Part of a small language model's weights: MLP 1536 SwiGLU.
Each number is 50 + 15 x the weight over its row's rms, rounded and kept within 0 to 99. Layers, rows and columns count from 0. The size before them is the row's rms in percent of the matrix's.

# gate: layer 3 MLP gate, 1536x384, rms 0.036, rows 688-705, columns 0-127
# up: layer 3 MLP up, 1536x384, rms 0.0366, rows 688-705, columns 0-127
# down: layer 3 MLP down (transposed), 1536x384, rms 0.0363, rows 688-705, columns 0-127
gate688 103:60 68 57 06 40 37 67 53 43 53 50 50 32 31 51 56 53 76 56 66 56 70 55 70 55 73 34 64 60 68 48 33 40 72 67 38 58 59 53 50 60 45 55 38 43 89 60 54 52 48 64 49 57 36 50 67 45 51 53 69 48 48 41 58 55 58 42 51 44 44 54 26 50 27 51 11 63 31 34 37 58 46 21 60 49 48 63 53 42 36 58 48 52 52 48 41 70 55 34 53 60 55 57 40 67 65 38 52 44 85 60 62 33 49 35 45 55 52 39 18 48 71 51 45 41 60 45 77
up688 100:60 34 52 48 51 61 39 60 28 54 66 84 53 31 66 41 66 42 43 54 53 69 63 23 44 42 47 60 52 55 78 21 54 66 72 21 63 51 42 47 58 39 60 71 10 68 31 52 46 51 76 81 25 47 40 42 66 58 42 52 50 43 64 44 52 46 41 50 44 40 56 45 28 29 54 55 28 18 43 41 49 52 34 52 64 49 30 76 56 59 51 33 47 18 66 38 40 39 63 09 60 50 35 23 68 46 69 28 52 73 44 66 26 35 81 33 75 42 38 69 41 36 53 29 33 33 45 58
down688 100:40 54 45 72 73 51 33 34 71 51 45 53 50 72 53 37 27 36 47 18 21 30 41 43 63 50 69 30 56 36 17 76 54 36 32 87 53 56 64 39 50 59 46 62 50 35 44 48 61 44 51 37 54 60 65 41 47 62 49 40 50 69 58 60 36 47 58 53 65 56 33 70 62 54 25 68 44 76 52 46 63 56 63 23 72 50 55 23 50 53 20 34 22 68 48 47 47 48 62 80 44 34 49 69 24 36 58 61 43 23 24 30 57 74 39 73 41 40 55 73 55 33 40 49 70 49 48 37
gate689 100:30 32 47 61 38 33 41 35 96 50 46 63 37 55 56 39 36 61 38 55 59 41 81 37 54 40 48 71 44 58 62 47 78 65 44 55 57 27 38 57 76 23 47 74 45 42 31 27 51 26 51 46 41 66 49 48 93 42 53 27 31 71 49 43 44 60 51 50 68 57 73 36 56 27 58 77 46 33 56 51 27 56 44 50 35 41 54 37 23 63 52 50 33 33 41 45 58 47 51 37 61 37 74 43 08 44 44 43 41 76 57 38 50 55 77 51 45 35 30 65 49 45 51 53 31 32 35 55
up689 106:52 56 23 92 52 42 51 56 45 46 47 43 54 25 57 45 43 10 73 44 68 45 60 64 45 50 34 52 31 75 78 56 57 77 34 44 16 64 84 51 77 52 43 59 61 73 46 59 48 66 50 22 46 63 57 70 37 42 58 73 66 52 56 51 57 24 57 83 56 35 37 58 49 46 49 56 56 74 57 46 67 30 39 49 76 32 16 67 37 60 27 36 52 94 21 60 47 64 65 29 59 54 30 87 27 33 43 78 59 54 26 63 62 44 36 56 28 62 60 23 48 78 35 35 44 40 72 61
down689 098:30 43 80 43 43 77 46 76 37 39 65 43 55 58 33 57 61 90 59 48 49 37 41 57 59 67 50 30 71 62 55 04 53 18 57 62 72 37 28 54 12 69 11 42 58 33 58 74 59 57 38 81 56 54 44 50 19 35 57 48 62 56 43 38 27 49 24 33 19 34 37 32 50 60 41 34 52 20 35 36 55 46 46 69 56 41 80 64 71 35 61 48 65 47 53 45 53 24 38 63 47 62 59 49 62 66 50 52 43 42 51 51 47 52 47 37 46 67 38 88 49 40 55 70 61 44 44 52
gate690 103:65 57 43 50 22 65 38 39 57 61 52 42 49 49 61 36 36 58 40 70 76 71 48 25 33 24 29 64 37 68 58 45 64 74 61 67 52 46 58 17 84 36 62 59 63 71 63 54 24 50 43 32 51 45 63 31 65 40 63 63 53 46 46 57 41 51 08 56 52 50 78 42 77 47 40 64 60 34 51 37 51 41 64 73 59 63 68 69 47 62 66 49 63 41 50 76 45 42 47 37 80 52 47 54 42 31 60 63 36 43 50 42 63 74 25 42 39 53 52 34 43 68 52 51 50 41 52 30
up690 099:82 42 26 40 64 61 26 47 58 51 60 72 49 53 55 42 53 66 23 51 76 33 72 40 80 53 49 48 70 66 75 49 54 44 48 18 59 67 48 99 31 69 45 53 54 41 40 41 62 41 42 78 50 62 42 67 54 37 35 35 54 34 70 51 49 47 58 61 29 63 36 61 34 70 42 56 28 44 72 80 47 57 26 47 37 53 37 62 37 81 59 32 28 56 44 53 54 42 58 46 55 56 00 37 58 67 24 32 68 51 53 43 44 23 69 76 61 50 41 46 59 62 61 54 83 43 53 20
down690 100:33 32 74 69 63 74 50 88 49 43 44 48 26 57 47 40 47 78 48 41 52 37 79 64 50 59 82 35 32 72 88 65 60 36 48 38 50 47 58 44 57 50 17 48 23 45 25 39 42 40 31 72 38 73 61 70 60 54 46 36 43 39 54 35 61 58 58 41 39 54 34 68 57 55 51 59 39 57 62 64 43 67 44 61 52 77 46 23 22 56 47 53 29 59 31 37 38 71 39 73 20 30 38 63 32 64 35 36 47 71 20 48 42 53 43 55 76 60 50 44 74 24 46 59 63 59 36 55
gate691 092:33 41 36 65 42 56 43 56 53 46 67 51 76 35 76 67 65 72 64 80 52 55 38 87 57 58 62 66 68 34 46 41 58 53 34 54 27 58 42 58 41 37 30 39 74 58 69 53 35 41 45 53 59 58 62 31 50 32 62 39 75 49 54 64 52 44 47 49 41 35 42 30 62 37 51 16 50 35 51 51 50 47 61 34 68 66 47 42 54 43 33 19 31 59 45 56 55 49 64 89 33 11 42 57 58 27 63 49 66 30 77 52 55 24 47 80 36 74 30 53 16 45 61 56 53 67 60 34
up691 088:43 55 61 55 37 45 53 87 51 53 66 53 55 67 24 38 51 32 90 42 70 33 11 52 39 55 48 46 32 41 46 57 61 46 66 66 51 29 57 28 22 34 35 48 44 83 48 35 56 32 49 54 42 53 82 42 45 32 69 38 24 56 50 83 40 75 22 68 56 51 72 84 64 47 46 81 90 62 60 42 54 53 45 42 40 39 42 34 60 62 73 30 46 60 53 72 45 66 34 55 54 75 53 25 46 45 57 36 56 52 43 71 50 69 55 49 59 75 73 52 60 74 31 45 48 51 65 49
down691 096:59 47 66 75 47 30 66 50 58 57 37 47 26 51 22 42 30 40 68 14 56 42 39 09 49 29 48 55 49 68 34 50 51 33 72 34 57 33 43 36 56 58 51 55 32 59 44 47 64 59 58 53 35 41 60 63 24 52 51 61 25 34 44 39 61 50 35 56 60 62 53 49 22 74 47 74 64 86 50 40 50 50 43 69 47 34 56 40 45 50 54 63 48 40 47 39 24 83 47 33 51 79 60 30 62 57 48 33 50 63 35 59 65 63 41 42 51 54 50 36 52 80 38 38 53 22 52 47
gate692 101:34 46 34 75 43 50 68 70 40 50 37 61 59 59 30 39 41 53 43 41 51 55 43 50 47 37 52 62 83 26 29 73 44 41 50 77 85 51 43 66 43 35 68 41 18 49 57 44 29 68 43 51 74 44 70 61 44 43 51 55 63 52 24 45 48 53 67 52 55 34 56 58 70 46 60 17 39 48 65 49 55 48 63 69 81 49 34 24 33 61 78 69 31 33 60 27 87 38 23 39 65 43 51 48 69 32 50 45 54 48 58 64 31 57 45 45 50 51 42 68 44 45 19 61 33 48 73 67
up692 083:56 80 51 65 27 63 58 57 60 43 55 46 36 58 50 41 41 33 54 45 35 52 69 37 19 66 45 64 54 73 65 25 43 64 50 43 35 67 57 54 53 74 49 34 54 49 36 41 83 55 70 36 19 36 67 56 60 55 49 59 59 30 40 58 65 45 59 57 49 49 44 71 52 62 14 60 42 74 29 55 36 37 60 41 99 66 37 69 63 49 68 10 39 66 41 56 40 32 60 35 34 59 35 53 59 52 52 47 32 76 27 48 62 56 38 67 53 59 33 62 47 38 62 64 72 31 38 39
down692 093:46 46 24 68 45 56 66 56 24 52 37 51 41 51 43 53 56 38 35 18 58 62 42 40 55 35 46 63 86 39 42 72 47 67 37 82 64 56 66 68 35 28 77 33 34 66 53 50 14 76 39 43 72 52 68 46 39 27 47 52 49 49 30 41 35 66 69 30 55 60 51 62 57 41 53 29 31 50 63 62 58 65 52 71 66 56 31 31 41 87 67 62 36 41 46 26 80 43 30 48 65 48 63 44 69 38 73 36 55 50 48 66 34 43 42 45 45 46 23 61 28 35 29 67 17 45 61 59
gate693 092:53 45 62 54 51 65 51 73 30 54 10 38 32 29 39 57 30 51 49 52 57 51 66 26 42 46 60 68 67 50 29 62 59 26 58 35 63 62 31 38 41 69 74 50 53 65 70 46 09 50 44 46 51 33 41 43 40 39 52 51 49 67 48 54 60 74 50 64 56 31 74 69 76 50 56 26 62 31 49 52 69 30 45 49 69 38 35 58 62 48 28 75 65 37 55 34 54 53 51 99 53 47 38 47 99 58 37 31 33 62 55 61 72 55 09 50 36 41 64 46 51 47 53 64 43 66 51 53
up693 148:40 56 46 51 14 29 42 42 44 60 58 53 61 50 40 60 86 43 33 22 55 47 67 47 47 66 70 31 62 44 21 37 65 24 46 59 37 29 54 49 30 48 35 46 33 41 57 39 66 61 57 42 64 59 37 59 29 64 53 81 55 28 42 62 30 39 59 68 59 46 66 19 38 20 23 79 21 73 64 49 49 54 58 42 29 52 48 25 47 47 50 46 28 56 67 52 57 40 58 58 79 55 55 55 40 61 36 61 45 38 85 45 22 73 59 42 64 44 31 39 29 43 57 47 56 44 38 65
down693 125:55 41 53 43 10 38 54 46 47 62 44 37 62 52 36 58 71 49 48 07 46 55 68 47 46 60 70 24 77 50 08 42 58 32 53 62 29 27 48 64 22 53 17 47 44 40 39 36 74 65 61 54 58 63 37 56 52 70 62 72 42 28 29 61 41 27 62 47 42 29 72 28 45 33 34 67 33 78 69 57 47 36 53 42 31 36 56 16 48 49 56 42 36 59 86 48 74 49 52 68 70 52 42 50 39 68 36 34 45 39 81 40 32 73 55 47 66 45 28 43 40 50 54 48 61 37 46 69
gate694 100:52 41 52 61 47 46 52 55 60 29 52 39 46 36 48 38 60 57 68 21 61 30 41 45 56 68 44 32 47 45 61 47 53 62 58 28 77 56 32 45 48 42 46 84 40 51 50 42 36 48 16 82 52 33 55 33 32 51 72 27 37 67 31 63 56 78 41 54 49 46 25 46 32 70 27 33 37 46 61 49 23 59 57 37 74 26 56 62 77 64 66 48 27 40 73 63 42 68 55 69 51 45 84 69 57 47 35 35 46 71 48 07 58 62 63 72 41 40 60 49 44 47 21 35 41 32 24 45
up694 088:48 38 62 28 88 50 55 58 50 59 48 52 43 40 61 26 52 55 78 33 24 51 30 43 83 53 57 22 58 54 57 50 67 67 71 37 62 44 34 62 79 34 51 72 34 60 46 63 60 30 27 29 65 31 76 51 58 51 51 26 50 26 33 73 25 60 54 69 35 62 69 61 24 50 29 01 41 46 47 35 54 49 59 55 58 56 55 61 57 62 46 71 53 37 44 68 47 76 20 50 63 70 62 45 47 46 61 68 63 65 35 56 39 58 51 60 42 29 43 77 65 56 58 41 38 74 25 74
down694 094:45 59 34 46 51 50 42 33 41 74 46 53 55 79 43 59 42 42 49 69 30 57 52 54 70 26 47 54 39 61 41 46 58 46 40 54 21 66 82 62 60 49 57 27 59 65 27 53 57 39 58 55 69 68 70 57 65 35 33 43 48 46 29 36 40 55 48 39 34 67 63 47 49 40 55 39 29 53 45 35 61 55 26 56 32 78 39 28 44 27 32 46 57 56 17 48 57 54 34 24 52 49 24 25 18 41 74 75 55 39 56 90 37 41 64 40 71 91 46 50 48 47 56 46 60 74 44 45
gate695 102:37 62 37 57 76 34 32 46 59 61 31 30 28 51 51 63 67 38 43 54 19 35 49 25 33 45 02 32 56 68 54 44 54 30 45 53 55 51 40 86 28 80 44 44 34 55 44 73 40 30 51 61 32 54 51 41 57 35 52 71 41 50 56 80 76 34 61 67 36 49 52 63 42 57 58 46 49 47 43 69 56 40 69 68 72 56 38 66 35 58 48 51 53 35 53 63 89 35 43 50 65 43 43 62 54 44 51 49 47 45 20 34 47 59 27 61 64 48 48 41 67 31 63 61 44 75 57 20
up695 119:93 41 50 47 49 52 47 54 53 57 63 66 65 50 73 66 50 47 60 45 32 80 34 56 71 75 53 53 57 55 29 66 56 45 63 53 75 52 69 63 64 33 46 44 55 56 62 37 24 46 58 61 69 48 39 51 50 48 36 57 63 45 53 25 46 75 31 03 46 52 30 25 46 27 32 68 42 45 30 63 34 55 56 38 52 49 42 73 86 30 75 53 62 44 56 51 23 47 39 57 32 43 44 77 67 52 47 47 48 50 77 73 72 50 58 50 36 47 19 46 58 48 42 37 26 53 48 85
down695 110:89 48 49 51 67 39 52 53 34 44 48 84 58 54 46 66 38 54 49 50 50 54 43 51 75 89 63 61 56 54 24 57 51 40 66 57 64 67 78 54 55 45 35 46 57 43 86 46 45 52 52 72 64 83 35 51 56 56 57 69 65 51 60 45 35 58 45 26 50 50 46 50 47 39 40 75 45 41 48 55 36 51 63 59 40 53 38 63 76 45 40 56 55 46 46 56 40 53 47 70 15 32 53 70 71 51 39 60 58 55 64 65 68 44 38 44 52 58 11 47 64 45 66 49 32 35 40 87
gate696 095:40 75 57 56 62 72 68 52 59 63 65 31 59 47 46 53 76 74 42 25 61 53 22 70 48 39 62 43 31 62 45 94 67 54 57 68 54 65 84 53 44 48 27 52 64 61 30 59 57 59 37 46 36 35 44 55 37 12 36 57 21 77 63 68 57 62 44 79 32 49 39 52 63 39 33 47 47 54 36 66 62 41 36 40 39 84 45 58 69 29 67 70 22 65 50 23 32 55 57 62 32 57 42 52 52 44 15 32 50 33 30 41 31 41 50 54 40 31 52 36 32 46 53 80 45 61 51 40
up696 094:68 42 37 63 59 15 47 69 35 25 32 57 53 64 54 70 24 46 48 80 41 49 59 43 58 26 27 44 56 37 39 23 47 48 30 52 46 55 43 47 57 61 67 52 40 33 43 79 35 33 53 16 38 67 65 63 75 59 77 20 80 50 28 42 47 47 43 27 77 41 49 54 62 50 84 49 62 52 68 45 51 72 75 51 56 02 50 44 29 79 47 40 89 39 63 73 59 32 35 30 52 58 62 31 43 43 71 67 67 70 73 54 70 69 58 49 59 56 47 47 89 58 38 42 57 49 37 47
down696 093:40 56 36 58 39 71 45 35 59 71 69 42 64 36 46 29 53 48 53 19 78 47 33 63 42 66 64 39 54 47 51 82 56 37 79 25 39 47 59 44 42 41 17 59 40 67 39 39 75 69 30 67 59 53 55 33 16 21 26 51 31 79 46 69 67 56 77 79 44 61 48 44 63 39 34 53 45 63 27 48 61 25 30 39 64 88 45 60 57 43 69 49 10 54 29 31 60 62 52 30 33 46 37 51 48 62 43 34 37 52 26 47 46 10 51 64 49 30 63 68 23 41 33 55 57 50 75 44
gate697 100:50 40 58 49 52 61 44 42 56 49 38 89 53 32 42 45 75 47 59 49 47 49 36 52 28 32 34 75 54 60 58 20 37 56 66 40 64 44 37 40 00 34 25 19 66 56 28 34 43 39 59 41 60 33 49 51 31 70 65 49 59 30 43 32 54 58 61 53 43 82 68 55 71 66 62 43 43 71 54 68 34 36 70 57 65 73 62 70 70 48 22 63 52 47 30 46 44 24 60 54 70 59 57 51 42 20 59 59 59 49 66 69 30 51 37 56 47 90 73 47 33 39 61 33 47 54 48 39
up697 096:59 54 56 74 73 53 40 49 38 46 48 29 74 43 48 36 46 70 54 48 39 54 57 50 69 23 60 50 47 56 72 54 43 28 83 47 48 63 47 50 45 70 64 83 37 42 34 60 29 61 20 54 42 64 74 51 58 24 51 43 08 68 48 61 77 54 32 32 59 52 67 44 37 26 56 44 69 82 29 50 52 62 34 53 52 39 50 42 56 79 83 65 60 43 47 72 20 82 33 30 32 40 52 32 30 44 44 32 60 57 44 58 53 58 50 59 77 62 84 69 71 52 59 24 57 73 65 45
down697 094:69 65 36 56 46 35 31 59 57 65 48 37 33 32 37 31 53 52 74 43 75 52 61 79 62 66 62 80 29 42 64 63 40 43 65 71 26 61 37 49 40 41 70 40 46 64 47 55 77 50 39 62 48 37 30 53 59 64 43 80 36 37 68 56 65 41 25 50 30 49 86 59 34 45 61 59 44 61 38 73 37 30 35 43 35 42 31 62 56 54 43 50 32 39 48 61 64 42 45 19 29 32 48 51 48 54 78 30 58 66 48 63 22 23 45 43 55 34 46 44 68 38 69 67 55 44 64 67
gate698 095:45 39 48 32 57 32 32 37 67 35 28 37 57 79 60 78 59 36 56 47 46 48 68 30 39 63 70 50 56 25 41 55 47 56 22 46 56 57 61 61 51 53 48 57 51 66 82 59 22 43 50 42 44 63 53 43 54 39 51 31 57 25 50 40 34 25 53 19 36 24 47 56 52 49 42 62 55 47 60 45 58 47 53 63 50 32 57 67 49 48 63 23 57 42 58 39 75 49 50 36 54 62 60 49 65 43 66 48 38 37 57 70 51 46 78 43 64 39 86 15 61 42 61 47 36 41 45 53
up698 082:66 71 61 43 57 36 48 66 55 47 46 48 48 44 71 69 74 51 78 48 46 46 91 40 53 34 39 65 11 29 44 47 56 68 48 44 70 70 31 37 48 50 41 55 62 64 72 64 50 53 33 22 54 64 55 56 72 44 27 24 54 41 46 37 65 38 38 36 37 23 60 38 45 24 41 56 39 51 60 17 31 54 52 49 59 55 39 46 25 64 62 37 61 34 50 61 37 46 66 56 42 45 59 51 57 34 50 42 54 54 48 70 43 38 56 13 69 50 76 35 63 48 44 25 41 32 50 49
down698 089:51 67 50 49 35 46 81 56 34 67 77 54 52 37 60 32 54 68 63 53 42 61 39 48 52 35 55 60 20 74 52 28 46 47 77 49 42 43 34 45 59 59 81 27 44 22 28 46 70 64 49 40 61 39 45 49 65 49 29 71 50 68 55 55 64 68 70 57 59 74 58 42 62 60 55 41 32 53 51 45 49 62 50 38 47 64 38 19 54 68 33 44 48 63 28 53 37 46 52 76 44 34 53 39 39 66 27 56 61 70 33 62 30 47 34 50 54 52 30 59 59 56 41 52 69 61 70 54
gate699 090:68 45 64 16 33 43 62 40 43 25 52 48 34 16 44 51 27 37 42 57 65 53 79 57 54 61 89 57 68 48 36 26 21 32 70 68 42 65 55 27 49 34 45 39 34 61 40 34 41 41 69 51 49 29 27 35 76 88 52 50 39 62 54 46 48 40 54 47 46 56 99 61 57 44 61 60 47 32 36 79 54 62 51 71 53 51 47 43 58 30 60 53 51 48 41 52 26 46 44 61 28 60 51 38 66 50 74 51 30 39 41 40 92 32 51 39 51 48 89 45 55 44 27 12 62 35 65 58
up699 097:67 51 27 50 32 62 72 51 50 35 50 32 31 59 47 27 58 36 31 68 46 43 75 27 60 63 75 15 72 97 44 34 47 47 35 55 42 36 54 35 55 44 50 45 49 40 60 56 41 71 43 55 43 52 37 50 82 48 39 85 21 86 40 21 43 68 28 21 38 54 89 40 57 65 48 61 61 47 33 52 43 73 43 56 48 73 38 32 75 26 51 41 31 25 64 48 30 60 28 31 20 74 76 54 26 63 64 65 60 20 39 51 64 41 66 56 71 58 73 44 68 47 69 44 62 51 63 51
down699 102:62 31 13 51 39 59 67 59 71 37 57 42 43 39 36 14 54 58 26 71 48 44 65 23 56 59 76 33 74 73 52 25 46 33 27 47 32 54 53 27 44 44 52 32 50 50 63 47 33 61 42 50 40 68 48 42 90 63 39 80 42 93 45 37 29 56 36 26 45 54 83 57 40 71 45 56 41 39 63 37 46 66 47 78 55 64 45 55 58 30 40 41 49 41 67 49 39 65 25 60 36 58 67 52 48 62 60 64 54 40 52 43 69 45 75 42 63 53 61 52 32 47 74 42 62 44 45 41
gate700 095:50 40 56 55 50 66 67 21 71 44 45 34 43 68 41 53 49 41 38 48 63 40 74 48 66 57 58 56 49 52 73 47 41 72 45 52 43 19 02 60 36 61 42 56 47 33 38 41 39 48 43 33 41 52 40 40 66 44 59 62 62 37 49 44 33 70 62 55 44 50 58 45 55 68 53 37 43 52 65 48 85 51 77 30 55 40 48 44 56 37 39 50 45 33 76 36 53 54 49 39 31 91 67 35 59 46 59 41 50 50 68 59 54 24 51 45 67 72 60 38 94 53 71 40 68 80 55 27
up700 098:48 47 59 33 17 40 59 40 52 32 48 43 50 65 35 52 44 68 34 36 47 40 55 72 67 43 80 53 31 23 66 65 24 52 45 62 40 39 53 39 49 66 73 35 28 59 30 72 49 36 61 54 54 62 62 39 56 27 37 60 84 36 64 49 60 34 71 69 47 43 26 51 74 52 58 53 42 56 60 52 53 55 44 23 52 37 42 34 47 40 50 48 31 46 37 56 39 79 41 34 68 74 61 46 42 48 35 45 37 39 68 72 70 34 21 49 59 69 54 52 54 51 53 34 55 69 52 38
down700 097:58 44 44 46 59 43 49 35 66 64 31 42 43 25 54 56 72 47 42 54 54 65 46 39 41 62 34 63 28 59 39 48 61 64 57 40 63 60 41 68 84 39 65 44 69 16 39 36 67 38 36 35 49 37 24 56 54 85 62 52 39 53 40 54 45 15 41 53 52 46 52 29 50 49 53 51 42 46 74 79 28 57 33 55 55 38 48 62 44 50 74 54 40 44 77 41 45 59 33 84 65 47 44 67 47 33 63 32 69 68 61 64 52 85 48 62 74 00 39 36 34 32 43 51 47 41 42 49
gate701 110:34 42 24 52 44 37 40 66 60 36 46 38 26 73 29 23 60 66 55 39 46 52 25 47 42 89 71 40 46 40 52 20 57 63 44 46 28 49 33 55 71 49 53 45 47 50 54 40 24 66 68 37 58 42 27 23 47 47 64 36 55 64 25 60 48 77 28 37 60 56 58 71 58 52 45 71 50 66 52 30 54 44 38 60 37 72 52 29 43 56 32 28 68 20 40 68 48 48 66 33 16 54 59 37 54 51 71 38 53 39 49 50 41 44 34 42 64 34 33 74 27 68 71 35 33 44 62 46
up701 093:62 38 32 44 39 38 66 43 39 43 50 43 48 57 40 36 31 52 36 40 42 26 63 38 53 48 60 59 43 23 61 40 49 56 30 37 55 33 39 63 40 59 29 65 68 54 46 33 50 31 66 51 40 57 54 88 41 43 48 68 11 28 44 56 56 59 35 39 26 22 34 34 46 34 33 41 62 85 32 58 73 75 42 49 47 37 57 72 22 75 53 34 54 42 51 28 37 41 49 36 58 51 58 70 50 43 77 42 60 47 54 68 44 61 62 50 67 56 50 82 48 56 47 50 22 62 21 58
down701 104:66 70 57 44 52 57 69 30 56 57 50 45 62 51 64 52 36 42 51 54 38 43 63 53 60 13 39 57 54 57 37 59 35 46 36 50 66 59 59 44 32 55 36 64 75 51 38 45 56 32 55 67 31 65 67 86 59 54 28 66 54 36 47 33 61 33 65 55 36 40 37 17 42 44 53 54 55 46 39 79 31 73 51 38 65 36 48 72 45 48 59 59 40 78 82 27 47 29 35 57 73 56 37 69 45 44 46 60 50 55 66 47 73 63 71 50 70 64 62 39 68 41 28 55 57 57 31 73
gate702 111:39 54 44 31 40 70 39 42 66 28 67 53 29 87 48 50 26 68 26 56 38 34 32 53 35 53 49 67 28 42 64 44 64 54 57 81 79 55 59 65 52 33 62 64 56 35 68 49 39 40 50 34 47 66 75 63 72 28 72 78 56 62 45 49 67 69 58 42 44 42 53 19 43 42 34 23 47 63 63 77 74 24 68 53 15 55 23 38 54 27 33 36 40 60 47 49 52 42 56 57 58 50 75 51 44 52 38 48 81 47 34 32 28 26 73 50 27 47 38 60 35 66 56 82 36 43 37 67
up702 109:61 31 32 32 55 60 49 78 62 52 35 34 39 56 64 54 16 71 18 45 38 44 54 50 23 68 49 75 40 63 36 37 73 65 52 80 68 58 63 68 50 46 47 80 36 47 62 42 58 58 67 53 39 54 75 65 68 39 54 52 45 46 57 39 73 53 66 43 42 49 70 46 39 31 43 24 50 39 44 76 67 29 62 45 28 38 47 49 42 56 00 38 45 39 50 77 41 36 31 48 60 38 60 51 43 55 66 39 70 55 46 36 32 31 73 49 46 51 61 63 29 59 54 73 32 50 29 66
down702 098:58 50 72 57 40 93 40 76 35 58 43 40 72 49 60 53 56 65 35 39 38 51 59 50 49 22 56 41 54 50 42 50 73 59 61 42 71 44 44 66 43 51 78 47 29 48 42 56 47 41 73 54 67 47 43 80 55 45 47 70 34 51 54 41 80 45 56 57 47 65 59 69 49 65 60 81 60 70 13 39 40 47 39 37 05 51 38 43 36 44 60 39 53 76 67 66 51 55 20 43 63 33 46 78 56 23 32 57 06 38 24 52 38 50 64 45 60 49 43 31 69 72 44 57 76 75 06 58
gate703 107:67 56 30 59 53 47 31 66 62 65 49 55 43 12 48 73 50 78 73 63 55 43 35 71 42 50 47 57 67 47 65 72 34 55 58 35 62 31 24 62 33 31 56 60 85 33 58 60 49 62 32 53 22 62 34 57 57 41 40 57 51 22 52 59 55 55 62 45 52 62 42 54 62 71 33 58 57 50 48 53 61 49 43 54 62 51 48 10 51 67 07 56 37 56 83 42 46 43 39 49 03 60 56 60 50 58 74 63 46 64 40 35 45 53 47 22 58 42 45 50 32 53 44 30 58 67 29 38
up703 122:59 42 59 67 59 53 49 70 57 48 83 23 27 29 47 60 55 76 76 26 53 59 51 57 34 59 46 56 58 39 71 28 61 44 48 35 70 52 47 41 55 43 39 66 83 47 54 57 72 73 60 27 37 44 33 61 66 55 34 31 38 48 60 57 67 39 88 41 61 93 27 63 72 55 14 54 66 30 53 32 65 52 38 38 50 34 40 45 74 59 41 54 61 71 82 40 48 46 56 32 41 49 52 71 26 46 67 80 36 78 34 63 42 70 45 30 59 58 50 62 51 54 74 51 59 61 35 62
down703 117:62 68 93 62 65 40 53 75 58 31 69 23 21 51 51 55 59 53 56 34 46 63 51 44 51 51 30 60 52 35 64 34 52 34 46 39 76 48 55 37 57 38 27 67 53 41 62 61 65 62 53 32 41 43 56 37 68 50 42 27 55 60 61 53 78 29 65 24 55 90 66 69 59 55 29 60 68 47 44 54 37 55 36 37 69 40 33 51 58 60 59 54 75 56 65 36 50 34 65 17 36 62 39 52 55 49 63 34 53 67 28 61 37 70 70 33 56 55 45 52 51 51 46 43 53 44 43 70
gate704 090:77 34 67 55 55 36 59 59 54 33 46 72 29 51 45 46 49 32 50 58 68 74 79 57 64 59 64 69 64 39 44 30 18 80 54 55 59 88 52 65 61 32 54 43 54 44 40 55 47 34 51 66 71 59 48 57 56 56 67 34 40 48 65 42 66 39 34 78 07 28 46 28 44 47 26 51 53 33 45 61 59 42 47 41 46 43 51 52 52 44 47 47 80 34 32 32 41 37 50 46 53 13 76 50 42 43 67 35 56 69 58 62 68 38 43 43 59 42 64 55 44 21 55 48 51 40 44 60
up704 098:61 51 51 36 57 58 61 50 36 51 37 26 49 60 59 25 57 80 52 68 32 37 37 26 54 55 68 19 79 13 32 59 41 25 41 43 44 40 51 45 21 32 47 34 61 48 42 56 50 56 53 39 58 52 51 30 71 81 53 46 64 48 38 35 45 60 39 42 51 24 37 50 68 47 64 34 24 30 45 47 56 61 34 73 42 77 84 32 33 41 51 50 01 52 49 60 38 51 47 69 38 71 33 61 78 47 51 46 45 38 35 54 39 33 49 44 61 51 44 42 38 53 21 55 60 63 54 62
down704 094:60 71 67 44 54 55 58 57 36 48 42 40 50 67 45 45 63 67 57 88 50 35 48 37 48 59 50 43 64 36 25 36 34 23 58 42 41 58 42 58 22 40 64 51 81 39 38 42 49 45 33 43 74 39 65 51 72 69 55 41 50 35 44 11 62 53 27 40 46 40 54 54 96 71 57 44 51 19 62 41 57 50 41 43 37 69 74 44 25 66 55 43 14 37 59 63 41 59 47 73 32 62 38 76 53 66 30 57 48 47 46 73 57 44 38 50 59 55 35 42 45 35 35 76 71 68 67 51
gate705 105:39 57 33 43 71 64 57 58 27 55 30 32 69 53 71 59 70 39 68 56 41 28 45 43 48 46 33 90 64 60 61 48 26 35 47 19 41 66 52 45 88 23 45 86 60 46 45 46 60 60 69 08 38 63 30 66 38 30 54 57 67 29 53 61 43 50 39 44 52 41 68 54 48 43 34 82 67 40 37 57 51 47 51 57 15 38 44 52 49 75 31 44 39 44 42 22 47 37 51 52 45 56 86 90 53 46 47 73 55 26 53 40 54 70 35 43 62 36 54 70 54 62 60 52 69 45 72 55
up705 099:33 71 63 39 42 66 29 60 73 56 55 54 65 32 39 78 58 14 50 43 60 42 55 69 48 69 44 42 46 57 51 83 56 30 45 54 45 42 43 37 33 29 44 31 69 57 47 50 61 64 55 39 68 22 31 38 58 72 63 51 72 36 47 71 33 45 49 53 83 65 58 52 55 62 40 66 64 33 64 57 48 27 51 28 35 35 38 50 60 59 59 72 53 56 41 39 48 40 52 58 28 71 75 59 65 64 64 62 65 32 49 71 19 51 54 29 77 73 42 72 36 66 54 31 29 72 42 40
down705 102:33 47 38 59 55 67 35 68 67 40 66 39 44 11 33 23 57 23 30 52 50 53 57 66 47 34 46 65 47 31 53 63 39 62 45 63 50 32 39 39 47 41 82 60 41 55 48 27 33 56 45 56 17 47 36 42 33 53 38 48 62 43 58 81 48 48 49 23 68 55 52 50 63 32 63 42 27 45 66 50 53 63 74 08 81 43 44 60 71 55 60 23 61 55 39 54 54 36 51 45 40 61 37 99 49 63 70 48 36 71 24 29 58 71 50 36 26 54 43 32 50 92 57 34 42 76 14 51